{"n_layer": 12, "d_model": 576, "n_head": 6, "n_kv_head": 6, "head_dim": 96, "d_mlp": 1536, "vocab_size": 34616, "activation": "swiglu", "norm": "layernorm", "norm_place": "pre", "norm_eps": 1e-05, "positions": "rope", "rope_base": 10000.0, "rope_fraction": 1.0, "qk_norm": false, "attn_scale": 0.102, "bias": "none", "tie_embeddings": false, "parallel_block": false, "init": "uniform", "init_std_qkv": 0.0251, "init_std_o": 0.0, "init_std_up": 0.0251, "init_std_down": 0.0, "optimizer": "muon_variant", "lr": 0.00892, "lr_mult_qkv": 0.5, "lr_mult_o": 2.0, "lr_mult_down": 2.0, "beta1": 0.95, "lr_head": 0.00603, "grad_clip": 0.5, "warmup_steps": 200, "schedule": "wsd", "decay_fraction": 0.884, "decay_shape": "linear", "final_lr_fraction": 0.0, "batch_tokens": [65536, 131072, 196608], "seq_len": 512, "doc_mask": true, "train_tokens": 984800000, "steps": 8183, "dataset": "wikipedia_en"}
Each number is 128 + 32 x the weight over its row's rms, rounded and kept within 0 to 255. Layers, rows and columns count from 0. The size above them is the row's rms in percent of the matrix's.

# layer 8 attention output (transposed), 576x576, rms 0.45, rows 309-333, columns 384-447
size [101 104 101 108 104 103 100 102  96 100 100 101 101 102 106 104 102 103 100 105 101 103 103 108 100]
[[ 88 167 120 123 166 126 129 116 135 130 113  99  97  87 131 102 151 128 214 124 105 148 142 177  81 135 103 168  93 195 147 163  29 105 130 195 172 105  79 158 109 132  94 120 120  82 145 137  85 152 164 154 109 117 112 160 158 146 161 151 164  97 113  69]
 [ 84 182 148 183 107 120 118 200 147 124  90 145 157 149  86 183 150 125 162 166 166 127 131 177 108 126 162  90 119 158 152 162  95 140 163  76 107 158 124 156 119 139  96  97 127 134 142 141 181  84 129 176 118 140  78 152  91 170 128 103 158 148  94  69]
 [148 167 118 122 133 135 147 135 115 111 106 149 143 154  98 165 125 129 168 145 100 100 140  75 145  61 107 129  97  66 165  77 147 149  45 143 108 116 109 110 148 144 155 159 148  67 159 139 116 140  94 117 166 130 138 128 155  94 116 140 134 132 133 193]
 [145 139 180 123 195 154 161  52  93  82 145 161 130 165 132 116 102 154 140 133  69 133 113 156  97  86 160 152 148 128  81 179 154 163 174 103 132 147 112  95 131 122  81 140  89 118 115 105 120 131 126  66 153 113 100 111  83 107 141 129 160 102 141  99]
 [ 61 102 152 107 143  48 126 136 118 117 152 114 117 153 148 145 151 105 110 165 126 176 139 115 110  85 144 128 197 155 116 143 124 122 134 105 123 161 145 113 112 161 174 173  78 112 154 121 134 135 111 139 138 181 114  87  90 139 159  99 169  94 133 160]
 [ 86 110 142  62  86 121 143  90 113 115 129  96 121 133 157 113 183 152 135 146 122 117 106 110 205 140 177  68 132 105 123 135 118 158 140 176 157 179 128 163 146 124 107 131  92 141 112  73  94 125 160 157 161 140 165 116 172 153 118 136 136 145 129  80]
 [126 103 184 123 173 122  71 200 149 123 125 110 134 146  84 112 128 111 122  93 181 124 109 134 197 144  88 125 159  79 125 126 174 187  92  91 110 120 151 157 120 164 150 103 145 172 165 114 174  99 136  93 136 101  91 128 156 129 122 138 140 150 141 113]
 [136  78 143 164 151 133  80 130 133 172 114  38  92 165 100 111 135 121  90 105  90  86 142 108 140 133 184 170 130 190 136 202 103  97 116 111 140 122 132 115 141 160 201 139 162  92 136 123 115 151 192 102 138 142 123 143 119 134 120 130 133 165 136 196]
 [141 100 163 142 175 134  90 125 114 112 158  64 123 117  92 148 143 148 108 121  82 110 101 131 156 122 108 145 167 102 152 108  83  61  52 107 140 129 194  76 139 105 104 151 140  99 121 117  99 188 106 111 137  90 128 115 153 133 132 149 147 113 125 138]
 [ 88 156 186 112 112 149 119  95 136  94 102 147 159 157 102 131 117  84 153  94  75 132 153 129 114 115 115 156  99 117 121 107 118 155 164  93 141  79 110 140 143 136 119  97 129 177  64 194 135 159  69 134 169 105 176 168 151 113 133 138 163 106 165  70]
 [134 150  73 119 130 116 174 112 133 104  96 136 106 153  88 155 134 163 194  99 119 141 107 119 109 140 108 118 136 185 141 179 148 134 200 109 109 170 209 130 125 101 159 130 112  91 126 119 133  50 100 147 129 100 125 168 154  76  79 115 108 169 126 156]
 [113  94 125  77 111 126 151 162 168 178  97  85 122 119 141  80 119 163  99 108 168 156 103 114 107 169 135 134  37 170 161 164 175 156  92 130  82 125 127 162 191 107 167 146 150  83  95 137  94 138  93 134  84 117 100  84 112  90 187 115 100  60  22 129]
 [187 109 180 120  96 147 170 119  99 124 234  64  99 176 141 136 120 184 140 173 143 169 138  81  91 164 135 127 141 104 122 144 157  90 127 105 120  98 121 119 147 126 166 166  80  75 170 129  88 112 179  83 118 124 118 104 130 152  89 142 157 160 177 165]
 [ 69 166 144  91 159 107  81 176 130 209 133 123 100 112 116 126 131 165 119  98 130 161 147 189 134 125  95 106 149  58 159 132 129 128  83 183 112 122 124 107 144 159 142 137  58 174 177 137  82 155 135 164 110 122 152 175 129 151 105  82 108 118 101 116]
 [173 120 122 124 126 145  69 108 118 127 136 124  91 186 136 193 103 175 170  98 114 141 128  81 129 170 137  97 150 120  98 112 177  86 124 104 141 109 120 157 183 165 120 154  92 134 179 103 139 163 106 170 174 118 154 135 183  72  49  92 135 139 120 129]
 [124  91 154 102 135 113 123 163 152 154 171 146 163 111 111 122 106 138 107 161 119 142  75 124 133 137 174 187 137 115 183  90 101  95 108 181 115 108 151  86 120 142 150 122 132 132 132 149 138 127  95 158 130 113 101 104  98 118 134 106 157 121 149 155]
 [148 127 146 129 222  80 153  84  97 147 138  91 135 158 167  93 113 127 188 128 109  97 145  75 120 138 182 152 103  71 115 157 137 140 192  92 135 130 166 153 148 121  78 193 156 136  74 163  73 134 114 130  82  77  93 152 145 102 176  94 128 121 111 165]
 [100 121 199  82 145 138  82 113  73  77 133 175 137 156 134  65 146  95 127 164 131 137 125 104 222 142 117 110 100 150 179 176 104 173 117 152  70 102  98 151 136 133 154 149  79 119 180 124 142  96 106 136 141 146 116 180 165 128 118 164 114 133 160 186]
 [128 108 159 127 100 127  73 155  92 129 167 131 141 151  91 109 116 184 111 125 128 134 137  75 105 125 120 106  56 169  52  62 140 111 146 137 117 176 132  60 158 151 159  56 184 129 132  62 137 156 157  71 190 120 102 127 125 141  96 146 140  86 144 115]
 [ 88 140 121 162  86 155 164 141 125 175 109 154 114 118 138 135 162  90 169 110  93 138  74  93 122 146 162 147 157  81 171 146 156 166 129 187 187  81 129 147 170  96 176 212 127 177 121 136 163  73 142  77 140 100 199  58  69 132 168 156 101 156 139 141]
 [128 128 105 150 104 151 157 129 132 114  99 105  99 137 104 125 123 150 144 125 138  78 207 116 144  82  93 165 124 186 116 131 156 154 178 172 180 131 134 163 116 129 139 106 155 115 186  90 120 104 151 152 189 128 119 130  89 164 181 153 113 105  89 194]
 [121 148 112  71 139  80 169 165 116 172 115 154 129 125 185 145 149  56 182 138 157 111 161 162 193  94 153 148 116  70  76 138 114  49 133 133 119 130 137 143 188 149 109 115 161 123 142 116 109 132 134 110 147 203 117  94 190 138  93 108 128 158 123 127]
 [160 135 138 106  76 140 127  83  78 103  73  68 104 133 108  92 151  73 143 130 175 126 134 131 119 129 115 112 119 130 187 152  93 158 161 128 126 125 101 105 153 158 153 182 166  93 193  98  58 112 108 177 171 106 160 102  82 162  96 154 114 105 159  87]
 [122 186 129 138  96 150  51 155 132 113  86 128 137 120 146 138 105 130 103 140 171 117 184 117 108 126 153 145 140 130 107 143 140 142 128 152 187 154  86  70  43 168 143 153  68 143 105 138 141 142 148 147 144 135 124 142 173  78 103 103 104  92  53 117]
 [149  55 109 145 164 118 192 104 152  61  88 165 116 139 111 139 125 117 136 155 136 142 164 120 124 139 174 115 181 141 121 167 123 141 134 151  79 139 182 120 118 150 104 191 149 111  73 154 122  58 157 107 123 152 109  61 135 112 144  83 160 119  78  69]]
# layer 8 attention value, 576x576, rms 0.14, rows 310-333, columns 384-447
size [101 102 108 100 104 104 102  99 102 100 100 102 102 107 104 102 104 102 106 102 105 101 110 105]
[[175 145  51  66 129 136 159  60 121  84 111 162 108 109 147 121 112 161 168 133 152 125 158  74 123 130 112 129 221  71 146 135 143 109 168 108 144 100  97 146 121 119 146 155 133 154 132 186  89 134 137 105 179 135 156 155 123  69 119  69 168 102 106  77]
 [ 70 154 144 185  97 119 108 145  97 120 114  79 157 128 115  89 100 174 158 158 112  93  53 136 167 107 204 119 151 164 137 133  81 158 115  79 141 119 175 145 135 128  97 141 122  97 103  62 164 140 185 137 149 100 159 121 128 140 128 116 148 155 132  97]
 [ 85 139 125 125 100 120 102 158 147 161 142 103 139  91  92 149 138 119 173 118 152 179 160  86  83 151 149 127 124  68 189 170 128 107  82 172 115  97  98 139 152 181 154  94 103 127 100 139 123 138 149 201 131 125 128  67 172 207 108 106 151 125 151 131]
 [130 115 111 175 188 200 122 137 205  96 110 134 142 101  75  83  99  97 133 144  92  78 166 194  82  95 130 130 167 120 155 131 113  80 142 118 146 128 157 107 134 115 137  91 172 165 112 121 108 170 123 123 167 101 159 154 122 148 141 216  78  97 172 159]
 [155 145 118 147 135  97 161 152 105 100 114 181 167 111 134 170  70 100 112 154 185 105 161 149  92 116 186 196 164 116 160 128 128 134  85 139  95 106 109 131 108  86  92 113 153  90 137 174 101 117 107 127 142 113 117 154  77  78 146  93 169  80 112 116]
 [ 97 138  95 158 117 184 124 153 102 163 126 167 122 120 138 107 103 110 134 141 127 130  82 129 152 141 143 128 117 114 180 170  86 108 155 117 126 154 113 148 172  67 160 131 110 134 152 112 133  96 194 115 164 126 127 178 127 151 127  36  76  97 163 153]
 [160  97  80 125 153 158 206 109  95 112 142 147 107 140 165 177 119 144 194 169  87 180  95 127 104 153  89  76 150 110 147  57 128  75 115 140 162 158 120 127  82 105 141  85 117 102 104 118 134 131  64  68  98  43 115 107 141  84 118 135  97 123 101  52]
 [106 149 156 182 120 141 125 104 124 136  93 120  39 105 175  74 124 127 136  92 142 180  76  81 113 111 126 105 160 103  86 143 136 166 153 158  68 176  46 147 138 124 124 140 119 114 161 141 128 143 134 189 152 140  95 136 124 182 141 165 145 103  88 136]
 [195 132  92  89 163 140 114 109 172 150  90  98  97 131 135 169 126 119 121 126 143 195 117 126 107 166 147  95 152 132  92 124 138 117 112 248 135 103  76 116 174 134 124 126 153 133 187 102 143 124 159 113 119 128 141 124  87 167 103 120  92 118  56 101]
 [ 60 142 104 125 160 144  99 149 116 156 167 113  54 125 145 100 205 155 133  93 132 112 151  96  87 162 158  58 114  96 142 123 118  94 127  81 176 115  79  62 130 189  89  93 136 182  73 124 106 184 144 157 130 129  87 119 142  93 110 170 121 109 125 184]
 [111  67 138 129 164 118 130  83 120  91 139 166 125 183 134 142 157 158 123 148 104 135  87 186 113  89  91  99 177 142 115 141  86 142 137 197 155 164 133 110 116 120 115 153 103  84 161 118 110 121 155 118 125 141  77 143 147 155 107 129 172 140 148 119]
 [152 149  89 116 171 123 133 126 131 116 133 169 104 137 186  77 165  79 107 158 165 129 151 121 137  95 175 142  92 153 116 122 176 150 143 156 158 146 141  97 120 142 125  84 157 128 116 195 115 118 137 131 151  76  99 162 172 130 109 107  93 100 105 152]
 [119  72 131 166 107  99  91 183 114 114 155 108 178 152 182 142 146 115 111 132 113  90 116 120 193 155 136 183  92 153 138 150 127 159 145 101  80 116 130 152 150 163  63 120 176 164 135 154 129  93  93 112 147  98 138  60  96 155 117 159 134 124 181 131]
 [ 89 116 158 140 138 132 135 172  87 179 118 115 152 118 139 108 121  88  98 110 131 164 147 198 215 139 112 130 101 130  83 110 168 164 137 170 140 116 142  75 185 102 126 101 122 139  79 173 181 130 195 102 108 103 134  88  96 194 175 103  91  98 127  98]
 [131 144 115 176 105 205 112 126 146 167 135 116  94 157 202 104 171  75  64 114 182  94 113 131 116  93 144 148 118 157 113 151 158 148 152 108 139 159  81 145 131 114 123 174 143 132 158 122 111 161 140 133  90 107 158  99 115 123 102 175  79  39  87 197]
 [105 156 127 102  95 152  76 118 105 108 170  82 161 121 135 144 114 119 160 107 153 128 109 129 186 107 138 126 140 124 135  91 149  97 123 125 140 131 120 146 163 148 167  85 116 170  87 151 148 166 138 177 137 123 104 105 147 178  77 132 129 140 154 105]
 [140 124 116 188 144 117 122 143 156 173 154  80 122 131 101 151 107 134 107 124 147 108 113 108 183 187 138 120 134 145 123 129 137 140 148 162 110 161  86  98 149 107  51 113 153 183 121 126 110 123 128  96 104 119 131 114 169 150 109 137 135 114 106 109]
 [101 100 151 135 151 106 148 126 121 135  82 114  97 143 155 171  91 129 104  90 101 118 139 144 141 137 138 139 156 120 132 187 123 144 119 188 147 104 202 125 136 145  45 158 121 180 129 146  96 131 150 154 164 178  85 136 170 114  65 124 125 116  99  88]
 [111  94 109 111 141  99 146 145 162 105 106 111  98 140 142  77 107 147 114 142 128 108 122 131 154 101 101 101 154 214 168 161 107  98 126  51  89 158 108 109 120 118 156 133  79  94 158 124 100 104 133 173  74 144  98  97 116 190 128 126  83 103 186 123]
 [129  80  63 144 121 123 112 120 161 148 122 191 178  69 173 130 130 135  82 113  83 122 124  90 153 155 128 151  61  85  88 128 110 136  95  54 165 144 111  93  70 143 106 146 132 148 154 119 161 148  80 138 111  77 168 175 104 129 126 159 113 226 151  82]
 [146 100 111 118  98  82  83 130 132 126 190 162  99 151  90  87 173 214  88 148 118 167 171  66  89 148 150  90 138 135 151  97  65 191 143 188  83 149 116 167 110 170 144 158 146  57  99  77 122  74  56  99 160  91  86 162  96 154 127 179 145 116 108 159]
 [146 109 125 115 193 150 117  94 133  85 152 146 147  93 132 109 163 199 184 145  90 119 130  83 166 117 110 170 109 171  95 141 136  76 214 148 113 156 133 143 175 102 120  94  72 128 147 187 163 145 118  66 112 116  57 173  75 132 184 170 140 177 130  91]
 [ 79  85 106 119 217  79 213 123 140 137 123  76 160  91  96 158 128  98 149 114 119 147  90 103 172 142 104  92 200 126 159 102 151 101 170  98 138  65 146 181 109  97 115 167 197 151  99  85 136 115 107 140 104 144 116 146 119 112 169  73 109 117 115 205]
 [115 186 124 111 154 133 114 133 103 136 110 102 159  76  85  90 147 139  62 161 141  69  93 136  91 104  77 111 172 136 141 166 113 174 180 252 148 124 125 130 102 131 121  87 130 127 129 116 160  95  89 167 121 152 139 167 127 129 138 170 132 100 188 149]]